Weights of a small GPT-style language model, trained from scratch on English Wikipedia.
Size: width 64, MLP 192 SwiGLU, vocabulary 8192.
Architecture: RMSNorm before each block, no biases in attention or MLP, untied embeddings.
Training: a variant of SOAP for these matrices, 82M tokens, 5013 steps.
Each number is 50 + 10 x the weight over its row's rms, rounded and kept within 0 to 99. Layers, rows and columns count from 0. The size before them is the row's rms in percent of the matrix's.

# down: layer 4 MLP down (transposed), 192x64, rms 0.202, rows 52-86, columns 0-63
# gate: layer 4 MLP gate, 192x64, rms 0.265, rows 53-87, columns 0-63
# up: layer 4 MLP up, 192x64, rms 0.237, rows 53-87, columns 0-63
down52 098:49 48 42 55 26 42 40 61 57 46 45 49 38 58 42 56 60 43 66 50 54 51 59 66 25 46 23 40 50 61 32 44 62 51 46 61 49 35 58 61 54 44 41 40 54 50 57 62 57 36 51 41 50 52 44 53 32 54 47 45 57 61 59 62
gate53 115:46 58 58 58 58 58 49 46 58 40 50 56 47 41 49 45 37 55 51 34 55 77 44 59 44 60 53 78 42 71 46 34 63 51 43 50 53 36 55 43 54 54 58 50 55 47 46 48 62 60 70 26 48 51 61 60 47 59 32 48 46 46 63 56
up53 102:46 59 43 53 72 48 49 51 40 56 56 48 58 54 35 42 66 62 44 54 37 62 63 43 40 54 63 62 70 39 32 51 54 54 72 64 52 34 49 32 53 53 54 63 48 63 48 48 43 54 67 53 59 53 52 63 66 42 59 40 51 37 51 53
down53 106:55 44 44 49 44 38 57 49 46 47 64 54 30 40 52 51 52 59 35 49 56 52 38 47 34 45 41 36 60 50 67 68 30 48 47 70 50 43 44 77 56 45 46 59 45 53 58 62 53 54 53 51 30 43 61 58 67 41 60 59 45 41 41 45
gate54 100:53 52 61 59 26 47 43 36 49 49 38 48 41 38 40 33 48 31 36 57 37 40 26 54 65 51 61 43 50 43 44 53 54 49 45 66 49 53 54 36 47 52 45 58 62 59 55 52 51 36 38 47 56 45 38 45 49 36 67 65 35 60 58 54
up54 099:55 49 50 41 43 54 66 54 56 58 52 53 60 56 55 57 61 47 48 55 52 54 43 39 48 52 52 58 59 38 41 64 43 63 51 53 45 33 54 47 57 32 51 61 37 52 43 24 49 61 61 57 58 40 47 35 37 63 64 71 48 19 47 39
down54 102:37 62 46 64 45 51 57 71 55 61 56 43 52 65 69 62 67 67 50 46 58 52 50 32 36 49 45 50 54 43 42 38 55 53 50 45 28 28 51 39 48 48 47 49 58 40 49 29 43 62 57 55 55 55 47 42 39 61 54 52 48 55 46 70
gate55 099:47 54 55 36 39 50 42 56 57 40 51 59 49 37 49 35 49 49 48 46 54 59 55 42 61 42 36 59 49 49 47 53 48 50 63 47 56 35 55 75 71 52 38 41 42 57 51 42 58 62 48 49 34 56 47 16 58 63 43 71 46 62 45 58
up55 096:44 58 53 42 51 42 38 62 45 50 59 46 56 51 47 57 53 40 45 46 55 53 63 36 54 77 29 67 55 63 49 50 36 41 46 45 44 34 47 54 47 48 35 53 53 52 55 51 65 51 40 26 61 40 36 64 50 30 34 61 51 36 50 53
down55 096:48 37 32 49 59 52 47 41 40 49 56 34 41 54 60 57 50 47 52 57 47 68 50 45 44 59 78 52 64 42 68 51 47 56 39 46 39 67 55 63 49 55 53 37 43 45 39 44 38 49 52 56 61 38 64 43 71 50 48 60 27 45 55 59
gate56 103:62 37 58 55 51 59 38 48 44 66 51 33 42 68 44 39 42 54 60 43 44 66 57 56 45 47 49 52 47 74 34 65 57 47 26 41 49 56 56 68 48 65 58 45 48 54 50 39 60 39 49 49 45 68 57 53 42 49 42 60 47 41 66 38
up56 105:37 50 54 52 42 45 46 55 52 43 55 59 69 47 60 35 55 54 54 41 42 39 41 65 54 61 50 39 38 41 61 49 54 37 57 56 81 47 62 55 60 43 44 60 61 34 48 52 26 51 43 51 50 29 48 45 58 55 61 58 35 63 54 43
down56 098:50 33 44 63 61 40 59 38 61 49 56 62 49 57 50 63 42 54 57 56 50 63 37 58 61 57 26 44 63 44 50 58 56 75 49 52 44 39 45 49 60 52 47 61 66 54 45 51 48 34 54 59 39 50 67 40 60 46 43 53 78 43 45 49
gate57 080:61 56 51 52 58 32 34 61 56 52 55 65 45 62 44 46 37 56 44 65 53 62 66 65 37 47 36 49 44 49 47 51 46 62 52 61 47 51 48 57 50 49 43 52 53 55 56 52 62 45 45 88 44 67 50 36 42 45 53 29 41 49 62 54
up57 094:59 38 43 48 40 65 52 49 54 18 39 60 49 61 66 46 61 49 62 49 47 51 58 42 53 53 51 72 56 62 43 58 50 57 47 47 35 49 45 56 51 58 43 41 55 47 50 54 46 39 37 38 49 36 28 44 64 77 49 52 54 59 45 59
down57 090:52 64 58 49 55 57 68 74 42 37 52 31 40 28 37 50 39 42 65 41 52 50 36 35 52 44 38 50 35 48 45 58 42 35 49 48 53 52 41 43 60 44 44 46 70 58 55 62 35 43 60 50 38 54 56 70 49 44 50 51 53 61 43 45
gate58 105:44 60 54 60 56 49 54 47 45 45 55 44 68 53 47 52 64 29 33 44 37 50 35 73 41 51 38 36 55 52 42 55 47 58 38 43 57 40 46 70 61 54 61 78 41 57 53 42 47 48 61 52 41 51 59 49 41 52 33 38 55 49 56 33
up58 098:49 47 44 37 51 45 34 54 59 37 65 48 46 27 44 45 40 42 52 40 52 54 64 55 59 57 49 31 56 54 41 68 70 47 47 50 53 30 46 42 39 29 65 50 54 58 36 42 54 62 58 47 30 50 63 56 52 38 63 45 50 48 48 43
down58 108:29 41 60 57 57 44 54 39 41 46 37 48 54 60 64 57 61 51 37 58 51 49 51 44 44 47 47 60 41 48 60 56 33 66 49 62 75 46 48 33 55 60 46 53 39 53 63 66 47 49 39 66 42 54 54 40 38 51 19 61 52 51 47 53
gate59 102:42 56 50 63 51 51 46 50 72 49 48 48 58 50 36 40 42 40 57 31 65 46 48 67 56 36 61 56 42 57 44 41 54 59 60 52 68 51 69 61 61 62 42 48 63 55 42 69 52 52 46 22 43 43 52 38 55 41 40 53 38 59 46 59
up59 096:48 46 62 57 51 44 53 38 67 44 50 57 51 44 36 65 43 59 65 40 41 41 63 33 49 46 55 40 45 28 49 44 49 56 65 45 70 53 72 56 56 52 59 54 48 50 59 62 60 47 55 40 68 56 54 57 45 31 49 66 32 37 61 48
down59 094:72 57 47 43 49 50 33 56 58 45 44 38 68 53 54 34 33 55 62 42 40 44 44 59 75 46 58 54 62 33 54 53 54 40 38 54 41 55 30 37 36 63 52 49 34 44 50 48 46 53 59 49 49 59 57 57 71 50 36 43 52 40 45 47
gate60 107:46 47 49 38 57 62 39 62 57 56 71 63 66 43 39 45 40 57 42 37 60 42 43 50 59 66 45 45 60 62 37 36 56 55 59 73 59 48 72 49 67 49 41 47 49 51 41 70 43 42 52 33 48 38 51 46 61 61 46 47 46 43 50 55
up60 099:49 45 38 39 75 60 58 60 44 65 59 59 60 41 37 60 38 45 63 50 59 50 72 51 70 62 42 51 53 54 41 43 51 53 43 46 52 46 45 41 57 55 58 27 55 51 57 47 35 47 41 58 48 38 32 55 47 67 41 49 33 59 43 57
down60 099:28 27 36 53 49 61 50 61 47 65 43 57 53 57 39 36 62 51 41 56 55 46 44 31 56 52 47 30 42 41 40 59 43 46 46 61 50 79 42 49 36 56 50 48 60 48 44 61 51 49 40 62 67 40 47 40 51 35 56 43 49 49 41 47
gate61 099:48 52 55 51 56 64 62 58 60 48 47 46 41 47 60 55 39 44 63 62 63 26 45 25 52 36 56 60 34 44 47 54 39 56 51 40 44 48 46 62 51 51 46 51 53 42 72 34 54 45 54 51 52 79 67 51 55 42 50 68 56 44 53 38
up61 096:58 51 54 56 60 47 59 60 41 44 34 35 60 52 48 45 69 27 51 48 48 54 31 47 49 54 55 41 53 55 38 58 56 56 50 57 37 41 59 42 67 55 38 44 50 49 41 31 56 48 51 57 51 57 34 54 51 26 46 29 53 73 54 63
down61 093:33 58 39 49 45 56 47 45 33 41 33 49 56 46 44 45 35 46 59 45 43 56 42 50 41 62 57 33 59 62 41 48 48 40 69 47 36 50 55 40 49 61 29 45 48 57 36 53 55 50 72 49 59 46 41 39 46 48 49 32 58 64 46 75
gate62 099:47 46 46 63 76 58 51 42 32 61 55 51 48 40 33 53 69 60 51 38 51 52 37 52 70 53 47 54 48 44 53 46 56 62 56 46 76 38 49 39 58 44 47 51 36 48 48 50 49 49 62 45 49 48 38 27 44 37 60 67 48 52 61 61
up62 104:74 48 52 39 54 51 37 47 35 41 53 44 63 63 50 39 45 58 62 50 50 52 58 46 47 51 41 46 56 40 47 53 46 54 48 65 32 50 64 50 41 60 31 67 39 53 74 46 41 61 69 49 51 60 48 68 49 38 57 40 54 36 65 44
down62 103:59 44 34 67 33 50 62 58 64 45 43 54 46 46 43 54 62 48 44 54 36 47 53 52 50 43 53 49 79 46 42 41 36 45 52 59 34 35 58 57 33 66 52 55 66 57 48 58 31 43 46 62 65 51 46 59 57 60 48 54 62 58 66 44
gate63 104:58 74 42 67 56 43 43 41 50 60 47 56 65 45 48 29 47 49 44 38 61 53 25 53 51 54 54 54 32 52 46 48 42 48 52 57 56 47 70 65 48 44 42 41 46 44 35 65 45 48 29 34 52 57 50 45 47 60 56 73 47 55 53 55
up63 098:32 54 50 49 41 55 62 29 51 55 64 57 65 23 48 42 48 38 51 54 44 52 51 56 46 46 64 52 36 56 60 66 43 63 58 55 45 58 48 56 68 50 45 53 55 53 54 47 53 26 55 43 33 46 65 58 37 59 57 54 58 50 59 70
down63 100:64 38 46 50 50 45 57 39 38 53 37 56 52 57 59 39 55 58 51 27 54 60 36 55 53 53 59 54 33 57 30 51 44 42 56 40 63 55 53 43 51 34 56 51 52 53 50 67 43 44 45 61 32 33 74 46 53 45 55 43 47 67 70 62
gate64 105:59 44 51 59 44 58 72 28 43 59 42 50 59 48 55 43 51 31 43 50 62 46 32 50 45 39 49 60 62 56 42 47 65 55 59 54 43 69 37 48 40 46 41 49 48 45 55 47 38 57 59 53 34 48 40 28 40 47 57 44 46 37 32 30
up64 108:62 46 58 58 33 53 43 43 60 36 35 42 78 42 64 32 54 43 30 44 38 53 51 32 54 61 35 60 54 48 56 61 58 45 51 49 47 48 64 54 62 51 38 45 52 61 53 51 65 58 58 68 56 67 49 53 43 55 37 48 57 43 49 57
down64 111:49 53 51 50 54 35 36 56 53 43 40 60 48 32 35 47 41 49 58 45 37 52 51 43 45 65 56 35 57 50 54 51 48 47 53 43 50 31 58 35 67 46 54 65 57 52 45 50 62 40 51 31 50 51 46 66 68 52 49 58 59 63 79 69
gate65 100:42 55 41 42 50 40 47 27 28 62 42 36 44 53 45 59 52 64 51 48 73 41 41 47 47 51 50 52 52 31 64 63 54 43 51 37 62 42 46 49 46 52 63 37 54 64 49 48 58 72 50 60 39 54 33 34 40 46 49 43 55 57 59 39
up65 107:51 59 46 70 61 51 63 48 51 52 50 40 43 33 60 52 53 53 53 43 42 58 41 62 60 38 54 40 37 48 66 55 50 63 47 56 68 49 39 19 54 45 33 54 43 42 62 54 47 68 46 47 40 50 52 32 29 47 52 50 52 38 41 60
down65 102:44 67 45 59 39 39 66 31 36 40 64 37 48 45 53 59 49 40 40 49 55 41 52 54 49 46 49 52 58 46 36 61 51 53 41 29 41 59 52 41 47 47 61 45 59 44 35 42 46 41 62 63 50 31 61 55 62 34 40 37 54 57 72 41
gate66 089:58 36 58 44 53 36 54 65 51 49 48 58 44 70 48 57 51 48 42 68 53 79 57 43 55 49 60 38 49 48 38 37 45 32 43 46 51 47 39 56 45 61 57 54 37 40 48 50 56 56 51 70 70 44 35 46 46 59 34 46 57 51 39 32
up66 081:42 46 59 42 43 46 44 49 57 37 45 26 38 50 53 67 40 44 56 64 37 59 41 47 37 31 39 43 56 46 62 41 49 56 59 53 52 49 55 40 50 52 55 56 25 43 46 49 68 63 58 70 60 54 36 56 52 37 40 61 39 30 52 49
down66 088:53 67 61 36 47 38 46 51 43 60 56 58 63 55 48 38 54 39 50 52 47 45 58 56 53 63 47 59 55 83 56 63 52 44 65 31 74 51 56 49 42 46 56 41 50 52 47 41 38 37 69 41 38 69 60 59 47 53 57 45 51 49 52 52
gate67 102:44 55 44 54 42 36 67 43 28 39 67 62 61 42 40 43 60 48 38 37 48 59 47 48 47 42 67 60 42 49 44 64 48 55 58 68 59 49 49 52 36 55 32 45 40 46 54 57 31 46 42 71 52 59 53 40 60 43 56 49 49 62 67 56
up67 110:38 27 36 40 55 42 44 50 40 31 42 37 55 54 41 44 64 59 56 43 44 51 77 45 48 42 55 58 36 58 64 56 40 61 48 50 54 50 59 51 41 38 64 36 64 44 51 60 46 35 33 40 53 32 56 50 50 44 40 47 58 36 52 44
down67 098:34 39 52 40 53 58 50 45 48 49 43 35 38 48 36 59 40 49 57 35 59 58 35 47 45 67 54 46 59 48 60 50 62 36 78 58 42 63 51 65 57 38 55 62 34 48 50 48 53 53 63 45 52 44 61 53 52 38 66 50 47 41 34 70
gate68 108:42 42 57 48 37 43 47 45 53 34 37 46 63 50 35 48 68 48 71 50 44 49 44 39 41 42 51 56 65 40 51 36 61 31 43 50 43 52 70 69 60 44 42 44 55 36 61 45 47 58 74 51 65 35 48 48 58 43 40 59 49 55 54 47
up68 108:40 53 46 47 63 54 60 43 56 46 38 37 59 55 53 34 57 54 44 67 53 49 57 47 35 53 49 41 51 67 61 48 70 38 42 38 48 50 54 49 40 42 61 48 45 65 59 73 57 40 46 59 48 43 26 52 33 63 50 71 36 47 38 49
down68 116:69 47 42 36 69 63 31 61 50 46 43 43 41 36 50 57 43 47 41 52 56 51 44 64 61 41 49 44 29 70 63 54 48 62 55 59 57 43 34 38 54 66 57 62 52 55 33 42 56 39 44 51 41 61 42 55 39 53 53 49 47 44 31 45
gate69 100:54 55 44 46 56 60 42 46 42 36 62 69 53 54 47 47 56 47 45 63 44 56 32 46 46 54 38 60 54 61 40 40 52 52 39 47 62 29 41 45 39 45 74 33 57 48 64 29 52 41 60 58 61 58 57 68 63 35 60 62 47 55 59 47
up69 092:48 57 46 45 47 35 33 46 67 65 45 52 46 43 54 38 69 46 38 35 60 52 49 73 54 54 35 58 58 47 64 47 38 45 66 52 60 42 48 64 48 51 52 54 63 47 72 43 61 51 48 67 64 33 52 45 40 63 41 49 46 39 41 58
down69 102:50 43 57 70 38 52 27 26 44 45 35 47 63 48 64 33 55 43 51 71 45 48 50 54 58 53 39 50 51 49 56 58 58 52 58 55 61 68 58 52 56 46 69 54 60 48 74 55 39 61 65 43 44 48 56 54 50 53 32 47 44 56 48 53
gate70 101:43 53 37 52 59 50 43 53 41 43 52 42 41 44 46 38 60 63 65 62 55 48 56 42 42 41 60 51 33 36 43 45 63 55 40 39 47 70 53 44 40 63 59 35 58 48 35 45 65 64 44 44 45 71 42 38 37 60 55 46 43 64 36 36
up70 097:69 38 61 49 46 24 46 50 35 40 59 55 49 59 50 58 45 47 57 28 38 45 52 32 51 51 52 56 63 53 39 61 46 51 60 49 57 53 51 63 31 32 31 43 51 55 48 55 43 39 68 55 48 37 63 52 65 43 43 58 63 46 57 52
down70 091:41 38 43 37 54 64 46 54 53 51 52 56 52 22 37 57 45 46 62 55 52 67 47 62 59 65 39 66 46 56 67 33 64 43 51 59 59 43 46 49 59 59 55 48 61 63 66 40 55 44 55 34 40 51 40 58 60 53 69 62 56 42 45 45
gate71 109:51 41 46 42 64 46 61 56 39 45 62 45 47 40 32 46 49 49 34 51 51 72 67 50 58 40 55 45 44 50 65 64 39 40 58 59 36 54 46 31 39 42 52 46 56 68 60 56 46 62 51 56 53 34 36 56 41 42 75 59 54 56 39 46
up71 098:51 34 58 49 50 58 49 49 39 58 43 44 48 38 48 50 62 50 37 56 65 52 33 69 68 47 52 38 55 39 44 38 59 45 70 53 61 43 44 51 65 59 41 48 52 44 59 44 61 45 77 65 54 38 45 48 62 68 49 47 71 48 57 54
down71 103:48 51 41 45 59 35 58 53 39 28 54 50 60 36 39 45 52 29 40 43 38 53 48 49 45 48 40 41 44 60 30 73 51 52 50 55 30 62 66 40 47 33 40 38 55 46 42 65 39 42 46 47 51 54 48 41 44 43 38 57 40 63 39 45
gate72 101:52 50 37 46 42 50 45 62 50 62 48 34 35 54 60 52 55 48 52 50 58 67 67 45 57 61 60 31 73 48 41 64 35 58 43 47 48 47 46 54 44 46 50 51 55 44 45 45 67 45 55 47 46 60 58 44 38 52 71 63 54 23 38 30
up72 097:46 54 54 58 57 61 47 52 58 67 46 43 62 56 60 51 45 68 54 44 55 72 66 41 47 57 48 41 60 58 56 56 40 56 47 42 48 37 39 55 41 40 78 71 52 55 45 39 61 42 60 34 40 61 61 54 57 40 36 46 36 40 57 39
down72 093:62 57 42 29 51 42 57 56 52 53 52 42 50 24 39 52 50 30 52 45 49 55 58 43 60 50 51 58 59 53 43 46 46 49 49 45 43 49 56 51 49 45 55 54 27 36 45 57 51 43 30 35 56 75 67 55 42 48 71 38 43 27 50 52
gate73 094:16 42 60 45 47 46 52 58 52 47 55 52 67 48 42 49 41 35 57 56 29 46 61 44 49 43 51 58 46 40 55 40 42 52 55 42 36 42 49 56 61 66 46 70 51 58 30 49 53 47 55 50 57 57 61 41 47 64 27 55 57 38 38 43
up73 087:27 55 66 54 49 51 45 50 47 47 48 38 47 63 44 47 22 66 60 56 54 51 52 58 51 46 60 65 43 62 50 24 59 40 50 47 48 60 67 42 42 47 37 46 56 57 61 44 51 48 47 53 59 43 52 34 28 62 32 52 43 53 50 61
down73 092:36 44 66 46 53 64 67 41 54 62 46 57 61 54 26 52 47 33 57 55 47 34 37 42 50 60 51 45 52 43 64 49 49 66 45 43 35 42 46 47 56 62 48 59 53 45 33 61 38 35 48 55 45 46 41 69 67 67 59 48 50 57 45 64
gate74 107:47 52 44 52 62 49 49 36 35 58 61 70 45 46 39 33 44 66 48 54 46 34 41 60 49 59 48 57 48 63 45 44 49 31 40 65 68 40 48 44 42 59 53 39 62 31 58 67 49 50 47 59 57 42 44 52 51 44 38 58 32 67 34 49
up74 101:43 59 50 51 62 51 34 32 41 55 60 56 47 48 47 42 47 59 56 51 40 38 47 38 34 38 46 55 41 53 46 30 38 39 52 53 42 41 45 39 49 49 66 58 56 49 33 56 52 61 31 48 67 75 62 43 57 48 56 39 62 39 56 32
down74 101:41 46 45 32 35 59 32 32 40 57 52 50 53 62 47 48 37 60 56 71 41 50 57 59 51 50 49 28 35 50 32 56 49 27 51 47 55 37 51 55 58 38 60 54 48 44 65 46 57 49 56 48 55 67 56 53 50 34 36 53 48 42 36 56
gate75 095:63 40 55 46 63 44 34 46 57 71 51 40 39 65 58 61 61 55 57 53 60 45 54 49 69 63 36 44 56 44 35 39 56 53 53 40 38 44 64 58 55 48 51 47 60 66 60 40 51 42 36 59 40 64 36 44 70 46 48 43 60 37 51 37
up75 095:59 34 45 45 48 55 49 71 51 70 42 44 34 59 56 45 43 43 57 43 59 34 45 42 65 39 43 44 61 46 43 53 56 60 37 43 46 71 61 49 55 60 52 26 55 53 60 39 44 56 62 58 55 64 52 53 52 54 33 42 38 54 71 49
down75 091:47 45 36 52 54 42 53 39 53 59 55 52 59 36 46 60 42 53 44 26 36 60 55 53 64 59 52 43 31 69 46 54 58 25 47 48 34 53 30 36 54 53 61 39 47 55 44 48 46 37 41 33 59 46 38 66 53 49 56 53 57 43 34 48
gate76 097:36 38 48 38 47 55 47 43 49 49 45 66 41 46 44 58 53 46 54 54 63 47 51 53 50 35 48 64 30 36 52 40 48 49 52 33 52 48 61 41 43 45 39 45 61 97 52 45 48 52 40 47 53 41 33 49 55 55 39 48 38 49 52 41
up76 093:45 38 27 52 68 35 50 44 61 38 48 40 43 64 47 48 47 38 39 57 58 37 44 42 53 50 51 48 44 51 41 52 58 35 59 55 38 25 59 56 27 54 50 48 36 45 53 53 40 46 56 51 62 55 31 48 32 49 42 47 59 71 55 48
down76 091:64 68 64 41 57 60 45 52 49 58 52 45 63 36 56 49 55 37 59 35 30 47 41 54 43 39 62 51 57 48 63 32 64 35 33 66 49 44 32 61 46 51 60 53 57 50 63 51 52 50 69 60 38 58 61 47 61 48 54 59 56 43 53 63
gate77 106:61 59 44 54 58 53 43 57 45 47 65 40 54 50 52 36 56 57 50 53 55 74 45 42 54 71 56 56 71 75 52 48 56 42 59 56 53 45 70 37 65 50 37 59 46 55 46 45 55 42 60 63 34 48 54 39 54 63 48 36 67 59 40 44
up77 104:71 58 58 57 51 39 33 65 64 50 50 50 55 38 57 45 51 42 60 49 32 32 42 49 53 50 51 38 54 58 62 57 61 71 43 50 48 58 62 50 61 66 34 56 52 63 41 42 47 48 59 50 48 51 58 56 48 30 44 63 69 70 49 52
down77 110:51 57 52 58 59 49 61 50 55 49 53 44 58 44 50 61 64 51 44 45 55 55 59 51 57 73 61 55 63 61 51 45 73 42 58 50 40 50 54 42 57 31 50 47 50 65 73 43 56 57 64 54 50 55 61 59 39 55 65 38 33 31 74 50
gate78 107:62 31 46 56 32 61 32 48 59 66 49 44 59 31 62 58 48 46 49 41 58 73 51 38 60 53 52 63 37 66 43 44 64 53 46 50 38 44 40 58 48 58 61 58 63 56 50 45 32 50 46 36 48 56 45 60 57 41 62 34 47 58 42 52
up78 097:67 45 49 57 60 47 58 52 36 46 46 43 51 48 60 59 47 34 67 52 48 34 37 32 59 49 54 54 41 54 55 68 38 60 49 44 39 60 60 42 53 52 28 54 57 41 32 42 46 47 37 65 36 35 62 56 45 45 63 66 60 36 51 47
down78 096:58 52 50 27 48 52 39 51 54 54 48 57 57 35 45 30 39 55 45 50 46 46 45 43 60 69 61 84 48 53 59 38 59 43 67 41 35 47 56 60 51 60 64 43 42 61 61 49 60 51 53 40 28 44 47 44 44 51 62 44 41 57 45 51
gate79 110:51 58 38 55 49 58 42 71 49 45 73 62 64 43 58 87 65 39 54 44 46 56 59 49 50 30 43 65 58 47 39 46 43 48 49 38 38 52 53 54 49 57 49 54 48 47 52 42 55 36 52 35 43 34 51 42 58 55 53 55 47 67 52 43
up79 128:59 43 41 55 42 50 59 44 55 65 46 65 40 56 42 40 57 41 38 51 50 54 57 56 48 37 43 52 59 43 56 60 40 46 24 39 35 44 16 40 53 61 42 57 73 52 56 56 54 44 30 57 50 46 51 54 52 50 45 51 34 51 61 59
down79 129:59 56 51 20 51 47 66 49 54 55 36 47 42 62 50 36 45 55 42 73 57 54 39 51 60 47 66 21 36 45 44 54 49 60 61 46 59 47 65 46 57 35 44 42 46 54 62 58 37 54 57 58 65 62 60 52 47 51 61 50 49 52 52 49
gate80 095:58 41 46 40 51 57 65 43 56 55 44 43 31 71 31 46 53 40 39 49 55 47 42 37 56 56 48 42 61 46 50 36 67 39 52 35 49 71 62 63 53 38 36 40 46 62 52 42 27 41 48 55 45 47 40 36 60 37 54 50 60 47 48 41
up80 096:58 60 46 74 53 48 47 64 52 62 48 41 50 45 82 49 52 59 57 41 52 54 48 38 54 49 43 50 43 47 29 53 26 62 49 51 45 36 46 49 37 57 48 48 62 42 48 35 54 53 52 42 48 64 50 53 51 62 54 51 41 70 75 55
down80 088:46 47 38 54 60 36 37 45 43 54 49 55 57 42 61 60 42 58 62 62 45 57 55 53 61 63 68 48 42 39 45 52 66 62 31 61 43 50 42 74 45 48 43 37 40 51 68 43 58 43 47 49 40 39 28 62 63 66 59 57 56 55 61 52
gate81 104:53 45 52 57 54 29 49 65 50 43 52 40 69 36 62 44 51 56 53 49 45 31 33 44 53 50 42 41 62 41 41 46 57 35 49 62 55 54 75 57 55 50 58 60 43 25 52 61 65 50 51 48 47 52 48 49 55 57 49 51 73 59 70 53
up81 097:55 59 47 49 56 44 31 53 61 70 30 42 30 55 66 57 36 46 51 57 53 47 40 57 64 54 25 52 44 33 55 48 59 51 57 49 47 59 42 39 52 43 60 41 31 55 59 39 55 57 43 54 50 59 27 43 39 65 44 45 46 55 52 53
down81 092:46 40 49 37 57 54 58 46 59 79 48 45 27 46 51 50 63 59 47 55 50 40 57 48 60 73 47 42 33 61 57 55 59 45 67 41 63 67 38 54 40 35 57 46 50 35 49 63 58 40 50 54 51 65 45 41 47 48 54 36 48 36 50 46
gate82 100:42 53 48 49 57 41 42 31 36 63 63 57 55 47 46 44 48 42 53 31 52 59 55 43 59 57 44 67 50 63 64 31 40 54 49 62 40 41 60 34 45 66 27 41 59 59 43 53 45 47 71 31 42 42 53 57 50 58 60 56 49 64 50 46
up82 112:29 72 43 59 58 46 40 53 44 33 49 55 52 39 47 68 62 53 47 57 51 39 53 38 31 48 35 51 49 58 49 52 41 46 52 48 43 37 53 39 38 45 73 49 44 50 48 52 33 55 41 55 58 31 40 57 55 67 62 62 63 60 41 48
down82 108:36 59 57 50 53 47 43 60 47 48 61 75 65 45 62 56 55 64 47 60 44 41 44 34 37 59 60 46 33 52 57 47 48 37 36 36 53 55 58 55 54 47 50 32 60 55 47 46 47 55 52 33 53 34 42 46 62 64 53 38 67 30 46 61
gate83 104:50 44 33 52 39 57 47 52 45 34 57 41 55 41 62 52 35 16 40 50 58 49 46 40 42 46 46 43 54 58 52 60 50 56 33 49 52 53 47 43 67 24 53 50 29 55 50 53 46 53 51 50 37 58 37 47 63 44 44 44 72 38 42 52
up83 107:58 42 36 38 35 66 57 62 38 51 41 66 45 56 52 41 54 51 53 45 48 51 61 42 37 39 53 49 47 48 49 71 41 68 67 32 41 43 49 52 70 40 42 56 49 57 60 54 35 56 50 52 44 57 66 55 44 64 43 48 64 37 69 51
down83 108:49 50 51 51 67 37 44 49 54 40 47 55 65 37 45 58 25 33 62 49 51 53 59 56 49 59 54 58 55 57 51 53 40 22 44 61 35 50 53 44 45 73 67 44 60 60 60 36 54 58 46 52 47 63 47 59 51 27 54 48 51 59 45 63
gate84 113:66 60 70 50 57 70 40 59 61 64 63 56 50 49 52 60 51 70 35 58 36 54 53 57 50 45 45 51 51 64 57 52 51 54 23 46 43 45 54 39 60 54 39 32 60 31 46 71 51 44 47 33 46 48 39 53 48 60 52 54 53 53 48 45
up84 097:48 65 64 59 29 46 46 60 51 57 51 32 44 52 53 47 30 59 58 54 42 46 59 44 31 57 49 59 44 55 65 66 36 47 50 44 48 42 47 49 51 58 44 67 47 32 48 46 56 50 65 54 37 41 68 64 31 39 65 51 63 42 43 52
down84 099:66 60 79 44 53 21 52 68 54 44 55 60 56 52 53 56 59 31 70 40 59 46 60 47 58 49 35 42 41 45 56 50 58 40 52 55 40 52 43 58 56 40 50 52 55 60 44 46 46 61 43 50 48 65 54 42 40 48 32 52 60 46 65 57
gate85 108:37 47 53 42 69 50 53 53 49 58 58 51 43 45 55 40 49 28 59 40 68 57 41 48 34 59 61 46 64 55 50 70 43 46 53 46 64 51 44 47 47 30 28 48 40 47 39 54 53 64 31 37 28 54 55 42 45 50 53 60 46 52 48 34
up85 105:50 54 66 50 51 52 56 67 54 48 44 52 33 34 52 51 50 56 56 52 46 49 42 52 30 46 52 59 43 80 72 54 55 36 55 43 66 43 50 46 65 59 41 58 39 44 43 60 46 32 68 50 32 36 49 63 44 37 49 63 51 46 50 51
down85 103:48 58 42 57 42 54 49 50 47 59 76 36 59 55 56 48 37 52 56 43 63 40 45 46 54 50 55 43 54 62 29 71 62 47 51 61 67 51 40 54 48 60 51 41 75 51 44 46 56 77 55 39 52 46 42 49 49 41 53 42 41 71 50 65
gate86 110:50 49 43 40 43 54 59 54 41 54 39 39 53 45 51 43 63 51 49 35 67 54 52 53 38 49 47 31 46 60 48 63 66 47 31 55 54 69 36 61 49 45 53 64 54 35 50 54 54 74 47 50 35 35 33 70 67 47 40 43 47 47 50 38
up86 099:45 65 46 55 44 43 72 45 48 29 50 29 69 45 54 41 36 30 41 50 54 58 40 65 41 56 48 55 44 43 63 36 53 51 39 60 62 52 55 51 57 40 36 53 54 46 48 46 38 69 54 52 56 41 25 53 47 33 60 54 52 52 53 52
down86 103:66 44 55 53 54 52 51 54 48 50 55 51 61 39 42 37 77 52 57 52 54 53 59 39 56 49 39 57 31 50 40 66 59 58 57 57 49 59 38 54 69 66 72 40 46 56 45 65 55 51 49 48 20 47 57 47 60 56 50 45 55 55 65 35
gate87 109:52 58 79 46 36 66 57 40 52 48 48 58 58 50 56 41 58 65 48 50 48 49 51 38 49 37 60 70 47 51 45 62 46 49 52 44 53 51 44 79 40 50 42 63 62 50 48 62 59 39 44 58 52 40 43 44 58 66 39 36 65 60 66 42
up87 100:66 60 64 47 29 60 52 39 60 46 42 67 67 53 49 64 55 66 60 51 46 57 45 41 64 48 51 41 49 31 48 61 52 40 65 55 58 36 36 50 36 69 61 66 47 48 51 47 38 51 36 45 48 41 52 52 48 62 49 33 47 51 57 38